config.yaml
n_layer: 14
d_model: 192
n_head: 6
n_kv_head: 6
head_dim: 32
d_mlp: 768
vocab_size: 4096
activation: "tanh_gelu"
norm: "layernorm"
norm_place: "pre"
norm_eps: 1e-06
positions: "learned"
qk_norm: false
attn_scale: 0.177
bias: "all"
tie_embeddings: true
parallel_block: false
init: "normal"
init_std_qkv: 0.0143
init_std_o: 0.00271
init_std_up: 0.0143
init_std_down: 0.00271
optimizer: "muon_variant"
lr: 0.00399
lr_mult_o: 1.5
lr_mult_up: 1.08
beta1: 0.93
lr_head: 0.00447
grad_clip: 1.0
warmup_steps: 200
schedule: "wsd"
decay_fraction: 0.887
decay_shape: "pow"
final_lr_fraction: 0.0
batch_tokens: [8192, 16384, 24576]
seq_len: 256
doc_mask: false
train_tokens: 129200000
steps: 8115
dataset: "wikipedia_en"
Each number is 128 + 32 x the weight over its row's rms, rounded and kept within 0 to 255. Layers, rows and columns count from 0. Numbers have three digits each. The size before them is the row's rms in percent of the matrix's.

# layer 2 MLP down, 192x768, rms 0.0515, rows 0-191, columns 128-191
108:124115140135205150096140084145118108134112162122142180189193134120141151165080115142095168183152123104165149124090180139087154111080099116128170117080196130116133088077174143165136163163144162
102:099168135141101130136125083128156146101138133181125078175132095080141183158138103086140103103112093162123130153092108096072142139151094126140108190138125165146159073103115155100163130109165135
097:137177048126109148191038155132133128104159159134144083142141149114176098102159165125161136172108156205097055134115131125136102152085139112128084162135076121095109071168126122163137143112120186
101:146076141180070098178152138124086122131091128094122090119090133137152179104128089126149072070060118040163096074101165146204161078181135108164102207143136131154108154134100136087149119070142145
099:150115149098122076140103138091138161164135156117152091108134136061143135103094134148131120174136119120150171139178123112103161182095098109101128148117210123134122084131136135134114141142103151
101:141196137150090104150113132141163119080066052115102154081073144193083116142130159168070147126153080166140166104141098060105169084164081129128077127129129153191089167127093122132147123140125178
103:131148142083197139099127224166133130106148105113105138098143199130121122116135168146177181118096123130144145153117149169153108134140096110059162119140149118118151153125133136099102114127089144
108:108128158116133146124124111089159183095143187117157110111056075231173106145148139079148081143128116082127143107153129113102165166137171130172132120146112155103101097108140132161160143151119093
102:135124130172052072154105140091078133158130126124103129103117131157141061140108147198092139148168107089051148097122105101136144121118138180125097105124141114110136130134212120161175092121127110
095:153150122150122136164174123126121079129105151095162120067161137175084079125112125135082128159089138158165141131175102151095132110154086073114169111079146154157116121117118103110153126169071118
108:125128151130131144164100132159098147099103146119088139144179092136145200076144129151096139108093119113137139137138112188142145154135144157155138133133199128087089071161153108073127154122089090
098:157144130184161085148067099108115122158153157149091140153139179116094127119128100111150098123125099087090105109104169079145062139092114119031141088132188141101099096060151119089139101170120127
100:150111065126137171145147101152148168135144077108165092150104191117132158143062079136086122199100146163177147131145125077126126130241059132113092087032130128183145140131118079174121111111138095
101:116163154084180136102132174130145072121131175141124138181190123156145084135101107120117130111095111133160159136129125109169116142141156168158094155134086105120138130144136140111129126086158088
101:156185087110195172123077148155118131127148112201128127081143157131113070101128095108186159080071120134105127107112095035183109224134129124109177159171105135117156171074122159112106107132110087
101:144099108185166134091070159125134162102128153143133090099159071090091127110156132147180164142148105038107061119062144192159160150136123113103124124108121144128158109171129154105134151137126193
098:082127149100149108117083122147157157135089108114114226152150092174147100184150117128163137108145092128109142123162047150135058138098123120134116147130107112062148118114210204176132157147100111
095:162114137148146140148160166178113208101124154123082166169122078140089100164114135085138083091126132131112091137156136118066071120125108086036093121124188182143104165145111102104127090075152101
101:139100191127149100112138080138176082142113147057244159164108133183138154103137087144150103130147158152100079134197094139106145131176120104090163112134163106154157126099102097148137132102164167
094:139124114071103093083134109133129165101091151099075143202157080123188179139169149150180126133081131092194075160099143131164132141145104112113120209118084134109157114112132176123110144053064100
103:154116133117108096133117131125109122128148103111139105096115143071102126146144079095113141173161156103156097111101119116152109148084177137135148143155098141087079142111129191095074150096113122
101:144064104116182091095186098132103192152157130157193097141156087114129073136135153180156109115151127116164149125136130126069106141169116144101091106156075134068127125171140148134147170111148131
105:097121087120130149120121107165199187140163135160160132111160131155111158136110170143231171056136131105113137144119113155151044091122131130115071087111176121143143195063112096106135155145108152
099:163145161149142091186154137147111156119145171077080128100151127103101137143114115107077196143147156148055090104121089147153104146092166115118063108127122109167136146110141144143111131146109086
102:093073114133126111126145088073151068160132174081144084089134106115166094124139166132159150199175074118104099150244143122158141093142153127190133122066134137131103130086106139179131146134098165
100:116164140110052113127167122055111138102138166132101100120144195093129101147145159144156152112182176122140110101148141079105115130117110116118148184122148117128138155105107135150090070156166103
096:079146144098149083136103144130092133115116137129110137092078130062083113154122124201131154109149108122123102151124112160145165101126131189058060129205096139109154090066076149128129161127136137
100:151147099098145128147128159148112200106144178048158168119184121081126164156147100121089089106122150078136109128115100147147089148036152118203139126186095104146149104219123114099133158158123120
101:079144142083113116103107111070146113167096115130169089159168143149145107142097090169188090133186095112141121104135106143101099120108081128127176174087125168099191109085099146177143138120146140
103:125225157120081090091106177142168131141150101132108111161142159142134112126111107109169157110151140214102096112117140129121164172146126138172156147173125139107160108148072125152149075165118118
101:128134134058139110094152158100129177166125094115145121125133141123054106094124137173116160128139137090094131144112109088141110172139143125187126092073088140124135109134131120082126089100140132
099:148183119141134154125180137156095105162151084169127132124084082138131060094156104095140110135139131137176117136118155139116094128167144080135160169118160156078085128100089094133103088145045169
103:136155115133128163107129181129152092117116156125130100133175073094155098141094187131102118160090059107136147139134157077148166129159170069171158203094088081071121111145099109094116098174180098
106:158094132047151122154099161128094146147168171136182145178097157113132114129130115049133131133102126129110119104133134180105103133124155154156164113168118107068171087149172103107156133110117132
103:146121186105042102117152148101098189088095155112119156189097093126117132138127169111176148178150155097110126151082102139130107087110134139079177172117166113132174102182118101143114112097102149
099:076080169120143170134109122101146083140151134092116118122200137045183131069121187174109118158134165113117106150113099066110121088102113154151172098156077158073138157140106127123119123178112131
103:111098100084141130147128146132142165146152065135124152120088125126140138109160142128087086109105134140144146148141173120123073115080102122079117124081108069161135156186105097147111103100118106
101:065121102093173112122092108189129080134142144112129179099164090156135181132122093118133165153160160163112074126094144197141151160131140117236132122153188166134120091185129104132120125161100176
101:059116077179174190098112134145093103148110086119107089138129099150122170155161113162156145082129136167079140167088120139127116143112157120143058123101166141102123096159096101127111177095163063
098:165133109115107112142146099112128148157141083125106154153106106104092091199123112123124161096182127121169131158193088121147179146091112155109124115128180143160147101135154114159137167140128114
098:132096138124122149126071147113171158110197127115093096154128087135165139089076163134090070079130158148098088143118131113188075147065123106055147127166174143105127148146125128120166089094162130
102:123150087131122092178219098147122162160109130160111099136053136060116152159179178093161155142129083103116154133096124097124109148168112158173185120158128144065175117165122203125107151151076135
100:127113107081124143077141121133083136132089135144098181156078120200093171167096168114088127068113108108120146119086112209126087085140123136156131118138187154142139129112104131102196127150106116
099:171148123124181112109181084134101109103180107108110181111108116083152153159188093103150088101155197146101098149083103092110140152139129115125136088133118165144167108126098170136135139151148115
101:105159084176053149148112145129113147174134089145134143086081084172114156084079149148133120096136120146153115122149111105124023122172101175175193208153042146128128112114132108154174123118181136
093:130139138088167116148183084120170149072119114134113162149165124210154150107120142128154145128075137132180125138136045124114139126154115112154104086129160125146144165069157111139111110146178102
102:196020135099112161160119086137110148144152100065105130120102093063129140128090134134129132129127080081103082122113080176114182149156134158139217144128126125187186130164155141121106113137109182
100:131111126086071181186079179128146096141162066153120081102134096089097138163097091054135122129144156141086142134130183166152071129106119068049126125122106133147143158145077156144082137123118159
100:072139171163134182111104105123148112136139127159115113138169166141105172187152199121133064072089120110113134107186148186123163064137134088078117162052115111122132124152143158105112074133127173
097:149091110134163180110123154117138149126146083145143112126148148151100079143194133108083065090106117139123104147134161112177178100104138135142142150127087100144041146215057112099154120217105102
094:112070186155126109117132120158071100071101141141171151088091174208115119125176090141173103135143129139144057108110138129120164167169142149101125104166094107203134133080147189176160153145140075
107:116133093178136145151103130102171138157132180187149090083123130118206117149127105129149156151117127222101171109137143113130100123129107156131121065113143117172025137122107149149139110134107148
099:161130113087076131136166178154136079094060183105073189118189123141138113108120092118100168124053147114031141135103174186134160122157116143139092156127160106032149142151101067163121167149109099
097:175095165179146154082193064140150143180137108073116046097134093106174105135080179153082114158086135188176140143087141157068088147119162099137130109178150132110031143136161133120110132134120133
098:099148154108060121153107113141089148148123152115092146107094085175116124142146095103144084073133200079137157136122158133155128133200114127159102110133105077148129184122142145158091118118106175
100:093113096181098109126106127109145150140107116072149107172122115159077134115137158127175182131140158124191135136146161168146137134144133115145170094074077165174149080053112131053184138131092126
103:155167069110080220071144137108139151128116103180108170112139107113162194097168122126114104164143116090124129156138214049117161100080144154201053121148114118117176128144136118105140190108066196
102:129094108111082111115077094140118173107137044205166125110060127078046152175106038151137106142093140151120140117113110100105083135089144122147107080157183102150122156113139107094170139153096091
095:132093134112141113081148167155125055127106113106065139134099123118128092074115117121136182104163142184123143120076082135140133107120138185088104133236167159111127148050108150142123084174159174
103:137149117117191124123101152188161126144184109148134184087150144104128149103169144105101160109115160092113170098128100114097105108092147191135066149219147151145081130132159083150093097082138137
098:128117123099121115134111158130140084156099113174086114140106087080149100138111165193095067120124118175168084149152167171176145153153156099133155128160125142035155134060074176132125118158068082
098:123047113136095188164150063139154106149155100176113091109113112187161130107194144142159170068152124092170128122120156064138092120199133172158110122154091097115121133111086133124136159059195105
102:121097126085149089137072080080135141113116121185129140142109145117098148093116170167107109109132197130130141132076154105136074146157127115115126092127087104120127142130159132142120133124131100
093:060071121121084168152067163157133182131105147055151085134173094108011066143125142127201194133174122126146171135153158176128181122076121122085093150140096107144150113140147128103116124085083146
099:130093122120108146149103126093152123130192136166142107160189115144181141105129138131143126140137130121108166114173103097166143148100121157127151098141092097100066184118130115153151195133136132
100:145159145166141144100100107139059171145145122152106043137106106068089094152177175106178107074155115162147133131102160108126114153082148158081114166139166086044148108151106069092150142109116099
103:147160116151125070074078134126135136120085162128133135144164144130089169173129161080119106131100096044128081117117094110138104106198100114142140137150104156150178065130099138119103139087154159
103:042099175126056156152111154099084132125135095136119142146131127125113134179116154140089146178166144115115146098105129104124136125146106120105132158166148131121129117049055185095151102150123187
103:149079104104156111126091118113111186118075110121089132135166153150132152121060160153135110103138145088177115085167157089135170104146142162091122155121092147101123117074098155100108121078172084
105:127136181146117135144133147119118119093131125182137113143121169160152149134109093175125096094106132144151145106158147087138139156115168149093070090175120112126075105097008110113125132126186152
101:178096108133181141152065159105093065099131106118157176127148141147137137112161120138102067131139105226149145142119121148184097163156152120103135164189176118081131109126126114136137136141161138
099:152140167104125093076122159152133148107072118214171123094151120111122146055148145107160130110128136095120113127172092162104091184176146094062098103184104153233140168129179152146096161133093159
103:170161118121099126102189153096111126093130161106120136136085067088107132178121128113108174189140096121167114070157153083131117050086129161170140108124077179115115111072165144090128121099177145
097:189082171127161134190098111092169120118104098146129112185183205182121114037183121158101182082112098156105097128157181102093111157119150147114087157081163086134068128121124167162117115098113092
096:109179158097124174131152173198164130137105150170106172091128138101085165172166142064094070080203152116099142150075099142145202077178137063070091083119112178104119123103178136152093109140109203
101:164152203170163124145110116096133152091161122159137133113171124148116121098118141092125103133148111170183151141112127163102215145136058095121105119129097144143080135044138150145124153103108198
093:110126104119088136099122104139163150142196119133120091171132113112118154084148167107195119122170088160112119152127113134142138107122135084149156145086171082132137132073171165119144125130086078
098:135132130137184115161073117200163128091098110104119128144147116114102111085069159112064130081089075097134137098078072088133115104168116127183114196113123089139182130144116078098103128141239187
093:143089125104129117102159107130146164123105099114056176180136119144172102105143177101154126124066171116104134115109091154115145141047037134180153144128172104161073124207211091124143064105136092
100:121151135170121045061068173116090114118145122062054161109112107117116045206131171093051075161135155145140099113122150151132131120101124122043109138161091144135125155081180152155089211099079119
098:108117138098107051135105161153194135142176168143199122166146134118160129138089121113152094154082196127142114142149166143098055093133106175160147099136059174170146135157086094056108125108104120
101:142117178154128119186123100108058141144091127073173162158112137146139108128124161108100165100130138165080151125134101130068154066137142043154117198091119090168131134105139135101199135147157138
099:138117141144131132120076131100193140093072102121082128149154084162163112107150154178149122170095111157119165140094126072114118124151149150139187103194182131103125121133156111123152186140155127
103:167104080109082082143159150131108101149118156105111109097122099063157129185130164100109088123181158147087153113131148155067108076089077132072106153099173148147108157171074130206129101134190136
100:100134187135191142164170171106093139159052168120127138145123113112192082151111066086097162134112228105141063158174113151066125084081182139115117137095112121131124115198117130154104130162102131
098:105145073114168139125136115117134149095125130153085047060167102100142140122074078107130080134183039203149181174083171154167158152116154100144112129122187088144124145077158151101123174142057153
102:126164172159136111138173119155152108163146204149172054113129173206115142170085133124118156110145132150128155100137149180139071107146055118080119138149082080189134112103121104181108177058137129
102:140084150066162203159132141143165152173150081159102196111106078089095163138107143161172103113155124108127193142129085161107135099151160115162118163184174150076120098092157142132106122126117153
099:116134132166118103108195123104175126142121149138141110153169139121184130083120110138139079149104114127042148115140135113125136086080095104111140157145156114163126132119164095171122169088162078
100:156128107122126168113109158165139092109124133115174145111184141156100076103167075098138082154054125128150097154156138165149114141090154139153142126135162114156102154185096166130145156118079133
099:175172090083127185096100158144069105089082160090119121133137142157191137138115131131178121153139121129118150155137086108161106091091167194120142161158130143119131195147065112122124114147087092
105:140110098097101086153147112156152135099120131133194187114112128086090115168138079101064150113164164131144132123114090133086125151064120153120142046132133150165102095115098111061131093112209109
099:145132124068131161106117124133171059069083120175189120098156135111107155167116126136082145119148100125159146112155165154081112116087115155127091023134110131162080106120141115112121153161158184
100:149067070115118086124146178069145142160189112152054157143146113074097134111181190070147107072144173111116165144121153125174116102179115133078113157105185085071147132183235149080122152174159160
094:144087099144144151080121120154121092185186183126210093127171145158126099061113123096150085162140093120090111172145146095128136084165150104137162125132093097130083194154130123080128183132164097
099:104162112087166125132176129157111097092067129113138097166132189156175148109106148150120113121104102202149115164153090137105132100166051129160136105142146116168170155114140148147112071125135126
098:154130135116174090131123144137115158123127147115119133148061185153158099086126136187111140119092097167116167089191118101141147116125123145150141084089110189198108116127121117191131179119255115
100:154220187141134149124168111139213120119127074188126144130123161064171151169144164118146142169109145148147120080105145059094126111116151066139068091093137164082108127095127123153156134114106083
097:093169110130143114100083135160105177139145152150167108118104141139091135188139145155152098098157121174118090064169136094135067152121108168148150099131114113087135123063138155150136123140113162
102:154190126161115126107169097134124119126142155117109130174135123175154152115124171124124110139112128118164083109105096190109128128139131108153137151068122127138137040163093147065173137114180105
104:093107086113130112115168097154151153191162134142111104069147112115146151068060132168149140158119150064120149132104092180057192176105102138109117098100102145127092115158132110131114134091154165
104:094107136074141093081143177161129107144154121146059142099182135095112154159104123125135095130111142082147093157139126172116135138089180203102124136105146171047147127166129111177173132101125201
100:150184167171094116082188151112183087150047106138166103152084093171129082124152127164110254114137116123131121111182169121078150165155127123165175169086168102078124083118153166105155142141116112
095:075143115122154088167133087088108126188141153115152141040090131098108145067130077177067107098159113122146116098167140175121125141188176151124118091151123120124114168141104108102158123153127143
098:157080160129101118085129113145161100119136131126168116044145150080133119106163124143087174155164209180115139175140112099113185183072166175179084151074073111116102201154075127121128137123101148
099:140145201131118136119134149161131098142127099069129157127117082153119114104095137095171119065119159145128208132127110180117159070061067152107108190091101096089067119142097109094129119134128100
102:168169078134105154141130123179130185143091130127159099117121133162117092133091079107172117134109148113094114158161094157123123088157158102145088193112165145144110110143147095123100140126174130
101:134157133193112102142221147116140019135103134083104124144153164171173199094099122128152139106105179091129065109136158120074109114126179091154131144131118096196114139182177096174092125117158135
096:182132114104068139163116146107114154072061096130117107137113174183090144088142096107155129157140130167153048164142106143094141099060130112150048119073087179096134095121153158139134129110066135
100:110150175182139088146154109101165108128126101208159066139111169080163133149085046155114091087145133116132126140161092158110123180107123138164221133133156136139114094146144107104127165119134123
096:125160140092071126104147126070155112108098128102087111172165186107146115154136109062101148165177114144097166142127126113069127191113128141141162133136122133111110106121176133113129135101101149
098:148115126100117122104150078125155085165169131164113107115083142102105134108152124162120076099125158076132121099152149114151172124149108135146148081156132176135140151120137159159107142130159098
100:140141132144121120167144144154074148137109140083110156148155180166138087083110136156126185087156090184154071153074166126143158113058113114095151143124151120101159141098099186146140141188112115
101:164140156092170081113145080132153124132175141128171171150131120082149092152135118207128138167156108126176107160079169164100108096099183126078138137152146139124147160115182175137101173095147146
102:148126174141133155089134121160085186102136104137101097116076123255106093085111098135079171111132158111113080138117095103152169136158107141177111080121106178165164105061126161083102107090109109
105:102156079158129161067121092095126162164154149156105156173157043102072128068111115126102092170139131038105117147157135176133090113111147119123077188109063093091152135136095125124129129087130130
100:117167129110110132142076099146126146147153111178110095084139125118148100170176109145137108144053101147112087148108138134148098159116077109126105064122128153159106139118170136116125079199147111
097:127129168137159145143170101138125192119090135158127140092122100085115148163139095082132100128073109094146147146139139074138127117111129117094112158137132131156150117091153133165113118152138113
098:108022164181080164106149123204106153079182117066171144101077110187136121130147078196135170086087144097086124106156108088169149113103108129069099109135111135110074154098182110145128076138092132
097:090157176128123142100179146069067134111158175186131086096115111140145081103109133137061150153187111166114102081037150156109142139074158126103111099152072141145133128119168073083132129084141115
102:196114096126132182117173080134141142023058157129143205139066154081091128159133114117129107147135129118110161095101153042147131050123127156197152121125129097169121161125113092143148176131136107
103:094126063127110140138088095132136105150193134146177110064106106152148149190161097153103075177095118040143125110117151043167150172134111087165152146114136104116132108146117153161128155163110162
099:158137100146116192141206094126108081170125118144056121126084134096135077139158162169149144136108100107130147103183099124145127117085096115114157108129104103073134122021107083147135159049114091
095:107017125149118137099186130126060135190142141102172168133147168131083124166147110135050077106132104064129107112087108127132137086135112173140097143118125108130122163145148129146138088142077119
096:128155111134145075126130073070187065141144163198139112133101146152168143154163157149164108123128136075094127089140137130155151104118145171108104126135169118109090146149145159204123176142146138
100:102149124155121133137080147073171091143121180083195178078130146136146132113136116113107142153094115159090105143153164147123191078070129126188146090081108095133136099180063125161135129123131135
099:120117169128151127074111161174119127127172108176101119175069136141110100158161120150106129140179109090167149120090124106152146130094108128147130136160118120131120131136165165154131142129096168
098:097194158103072157191125176123147109081130130074160112137172108195093140174119132117086090164139151135200118113096074104083173155086161121149145133150071172158178092131124187135124122115113127
101:102120145122144159096108145137083123152128053101135162125087169176177199157109138095130049111179159165206093104131114138085092177138100148153122195118127118130131197202121149129120148091079138
099:116189162162141142144144108103101167128192094111149094096097131099097135126091101140129116091166121120184153126131134139120154154145160150162175108143123139148152115156137169136084090147149097
104:158148134112176118209110179128129101173080144086145080080116108135095081070090083093100120175115083168095199123166133169136133111104132135177138123096073115130136078135100095101145148111095121
098:152170169133096158153138151085131145146134194071186130140121156134167176148131123063130142106157134117173132139157138146086120158134137115200117113097112119162096095190100097077171167080123152
105:129141150121138142162187139122088152118128166147165145139139163115153140131136117142124170139107131127104126148095088142171133165091162138069171093077144088102150169101173095129093073174158133
101:174130090188154161097130122162117103079091036130170140087118161091104074128121114157065115126110066147187125159147105138128167139158087131170100130118108106161171120124072106133094128130134132
096:095139109139105160149130095174112114064028120131120206150113078161131133164108098148116133186094093081155137131175124096139143120139150162074124120167072132176195084057106154112105138159116074
099:160162125159034071061115123156096112111147196174049118128136091133118192104116128158050129123173085138080091100119132112093138128162114136129092095098108127127122131177102086181099132096144110
096:152203106107128117185166113113056101113173059121111060107117169115178139084132122058113167103145154190129143126127148112127132115128103093111114126085146137139170135223115101122099126115156127
096:104079186149146133152113103121120177089137117143070153138109129186147116153159135069082140116152098073073150130160085131170086104117101134164136108119079095135131117129112147129118192133047141
104:135130109086108139171124176146120159152188159133208067161148110120098086168123092124160121114136109056126130104127157114131180071085141111040096148133130150150119127142109174121110136203150110
098:050129084154106075123097130091194104191190125175067140152115103100168169167108180129118124142107110126112123123101186174088128070135177123131159151092110095188121142155111092138133167100126156
102:084114083137101171156139093146146119149160118108115132057164172102152129111101147136170139107154126110148130148130134084197153156165177130118148104121161188097085125114132114172105094122091120
100:113144126078141171100082114142136155125111153155182117073173144122140087124095104108083093138182114123132115135072125142084105116148145135114115054171177138137136141125137107145114133085156088
097:141113068107200146110166178172153143065074126127155106121133117136143139094171147109241179145109094111102098144101167103118188156113126161101094104146112156159159163158051130158082134165171111
098:120107084121110118185089149151094144132117166195138122114132163145159168116136150076160192071095153170151189139157149158101106175080048096136143113103119174114145106114115118101131108125174117
100:142134122066161159189116137112178129144097108067108131146176079021092097172134120041126122120171112111133141137112107094145128142121157126130099151113147149174096105158164115136148100112112143
094:170144124122166086144102133172173140124115208106214148112083121167134107125128086135140125143075114163102103126138071132079116155155135159165082113075074152144060127083165096173110187116165177
101:146152101137170147066146104135175186130101043076212089199117130168090123109110115155054166119112135130115137122106049157137205126209137095144145163159102145142151103121161131091128080142129098
102:111130121124082174142080084133137088102176104075153135125118078140151091137073076177160079132156178151131168085107152101157089126158131125126159140206115142118149179151141178166125094116151131
096:130137095176112138074136169143113127132139134133082086146124140145147112113128141150138143098149154146159132121136159105116125096156103120184116052130117180143158160173120169080136061144169153
095:113039095071132143117101133134069121131116191131135146099164125112107123163145151195144028167128112104122072136165084122201115130123117066159103088116164122117152130116085115130080091090128182
095:107164103182121210086154096094123116123143103143132172140066132251123171149130063109128155118113190109103131112104153122164076176160127093133168126176158136121136126039050133128158123081104133
098:152072083167149105120154091102072133108114153111090130111126163075121130146148126092088147130185125144120129138126177098126103152097150130146069132119129152098147180124104115112151109157209125
101:094156066109183116114072132109046128193106190102092149155116190104107121096148136137146098194081138153109118113134126122095042116171118159092138096176143139099130112113110121137132122187110129
101:090110154162154112102111088079115198124091056130143196151082144186095195152096165107151137144113130159122147141063146152103086116127105081060113096149103084119129097094124170054125152099153150
097:120196146171124092113079153056175098107104126140102157100149118183091152153146137101102182083136159160159123107107179152084169130225122114110168133209074089115157165163133101154089102162095139
096:166177120143161086118134157129098105085141172139115141133121120136123116071160132172173083114160096185145165145071131125149178112183113118097176071112100143085098129157149082099150175095143097
107:154152082155105168134102088127082094071168087157131109105111147091088101124162101132125156142115112137172139091158128147127105056133153107083151119121093132175133194134129151165139069077183115
096:070141111179166147136174179141092132102098130115128149111146137111131141122170144137085130078128094134184131107104200086126149123108165092222126125085148095111129177169100074148135169133144119
098:110107193147118093129141121105071085174089102161164158142124137151131154131147175121173158109145157104156069151168156130120174066128107046097128184136199113082137137155166133160099185111136168
100:122114142106156088136150140102129090102148129132146134121164162087131117144118170117117143143104099135083151159113100071159203202157121168156108121115153176113098112163165115130127112215154119
098:115197154091099092085073105149149118132130104168083094122144084100131081128131118117163153165094081095148089117127188090075175217049067191177119104107138100126136099151153128131174125165168125
097:124114159133064139145144126136151113087129087107114122132109144137120160083119165165189108148065117140071153138090150127193083111088105149121101123145150165197119119122150125120145129127170106
104:142092112190114151154119191086112098137084106148137152146237118127139122174108157147189110109084142131144177148193152148143115112189149130147159118115154092098119201150119118166140091126154108
100:138089164153175087093117136102141106150168124088119093179167099120149058155077139095147093152094128151082136149098159155164125128101099110073141124041127162176091106150111110181104120108090130
103:129079152078114101156127139146099112109082114176143114092110125142099058125124152171171159083110148143158165124137077112135131223207136141131157140144085135142132111075119126077129100127091083
100:130107189160143151166176115183147086118124108095133137099156109190155108174150103093097088149117120091143150157129182135142091136111106112065089146146146180126106101064176194103148129179113147
103:130127083155163123167105157120103134171162174105094175092052151126129135087141153137079229113160122083083186162102097151130105182151108127111140104057116041152177165138132105176062115059125053
098:173124160118115127147122170163100096141059091123089162135116120149142126137203079149105127186150139124102160126078091152100142144104134112048122114124105115124139096104165136126118122135116104
103:141035117185105106121157152122087137130141174175139097152113159147113149110097130129134174148164100068119120095141133201157137151157109107166165156115151172156089101134135133070173097073175109
101:145138156142109121158103092133166153120084079078121123177128132164156171137126142102115180124110139141108175164110162170164118127145109130159123080102132126189105108106122158129149103121143157
097:165119151044148125152132139157078168171159096083079072161168107035141154106148104118126123103138139131136103127081125186168148149110183114081188181110123148035126119232177112118103140165113139
100:120160137164115139111155077115097066119126125161057112110121086136116174168131089154140146146133106126133136171090145142119168090134104154133149190130203155189114114089221185141120132132145100
100:126108109144138130124103136112134113134163133121142080079108134169112112129115155115133097160131122176195181128163130134112115141176154151139155159105141123117183119110165209044145100134094146
095:150099132113112104146083108132154110120172101158130164080160134119109158123143100088095187126078101141120106127052130095144137133092165165157128035124112157122145150107116107153125113176106098
105:126145104163090138123147173129115117160148145114090182157158092111109115102142149095163092104154139107129126126110091121112183096079116109140140120106178127114174176165097081130147114093078122
100:127133105195179126067114094138127122130166147149079051138117122121142172118144148123151150080104120122086119102181133096119114120111130151115091104170133110207117059106115088121117130121083150
101:138101117143079152138133114105078131129082108164166163173064118184116104117142187121113213206093079136136193121144118140180169124158100110102131108064123114103139122073117109095110065165087129
096:146149082142143062111144170110191080123186143110108097145062121098125071106095138191039118118138112128110165138084141147107086113149175135137147112153141151127158128169135126131135156145154175
096:086139133093138177115126093092118159087134121147130185127128138149144122123137138135118117153126171168128079124112146068158086201090112119120172099124128160111077124142121099111140076087096135
103:112115125157126117219177105085151114189106107146118143140121167097137103117120098165206174173071163189141116132133084176122135102094125108093091135130114083123149126094154141133133132126128128
096:073129107158142129117115115113151094141091119160143126113093106101095131102133063146164079160136142158109174126154100202155111125134135119172128159053155129145118122125159126154125091127100120
096:174131097136036135089157135098145152149114163067060087157154133125132160166106113160149132164136101113134121099189092132058129138121227174169042120173142080140123180102103126137164069131079107
101:100112130145122139075132156123155150097120073125118187178104149065161128127114150081129149149135067191118047066094131134135052051117191110084149157218118113071149077176095118096121137147111106
101:093122181088126127176147130116153127146098137110115101152082117086145203136160087136092215102173098122132131130158119157130101137161153105157189126102200117098131164185126142108105095108148052
104:124180136127173103172145135110138064178154213077192143152149146130165136084179074176100122183115165177115164125130161099109088074197101129126119145113125090170110151166091047246079174140179119
100:084091071151137124222134115139181112089135049111116136137166154120158101137154136120165104123165090124171141147138074162170141083101146179127092157125086155099170145151082155087120130111092083
099:103112058119149149117152023160080135164145089125127120131142075156155120124079154118162110136129173145136127159162087178171184219189071115172150153103162093139159112159115120086149123186114124
097:109148169139130064082173134110118097155140130135124122168063176146118127160131077112072117148138079079081091180167150112158131166193193135112172172097114113100102140137163069142143165152185097
107:104181183159163122094110116118128105155140149081091141174119112150154159099133162093145139111070174107109155140124112091122141160169110153101135148171143148189165093127139083110170064165107156
103:169072155130124098134122154131121135112148146148178149071103152149103186104112159090080116090103111180111151135119134108123145068139081161111117150122139081143105205100164082111142141126169180
102:091128128083140114136029158134161131039130159069153156110146091099140165074159166106133159181103155113118145117172112082124100145160131119101112042169139127099095147148121143085143080189134119
120:063148146127137120098160075124156156099128167119150082106110155048127123115131115115142123101112122096121051132149149106108111101054190135137176159116094103079129094145135117151161110103069109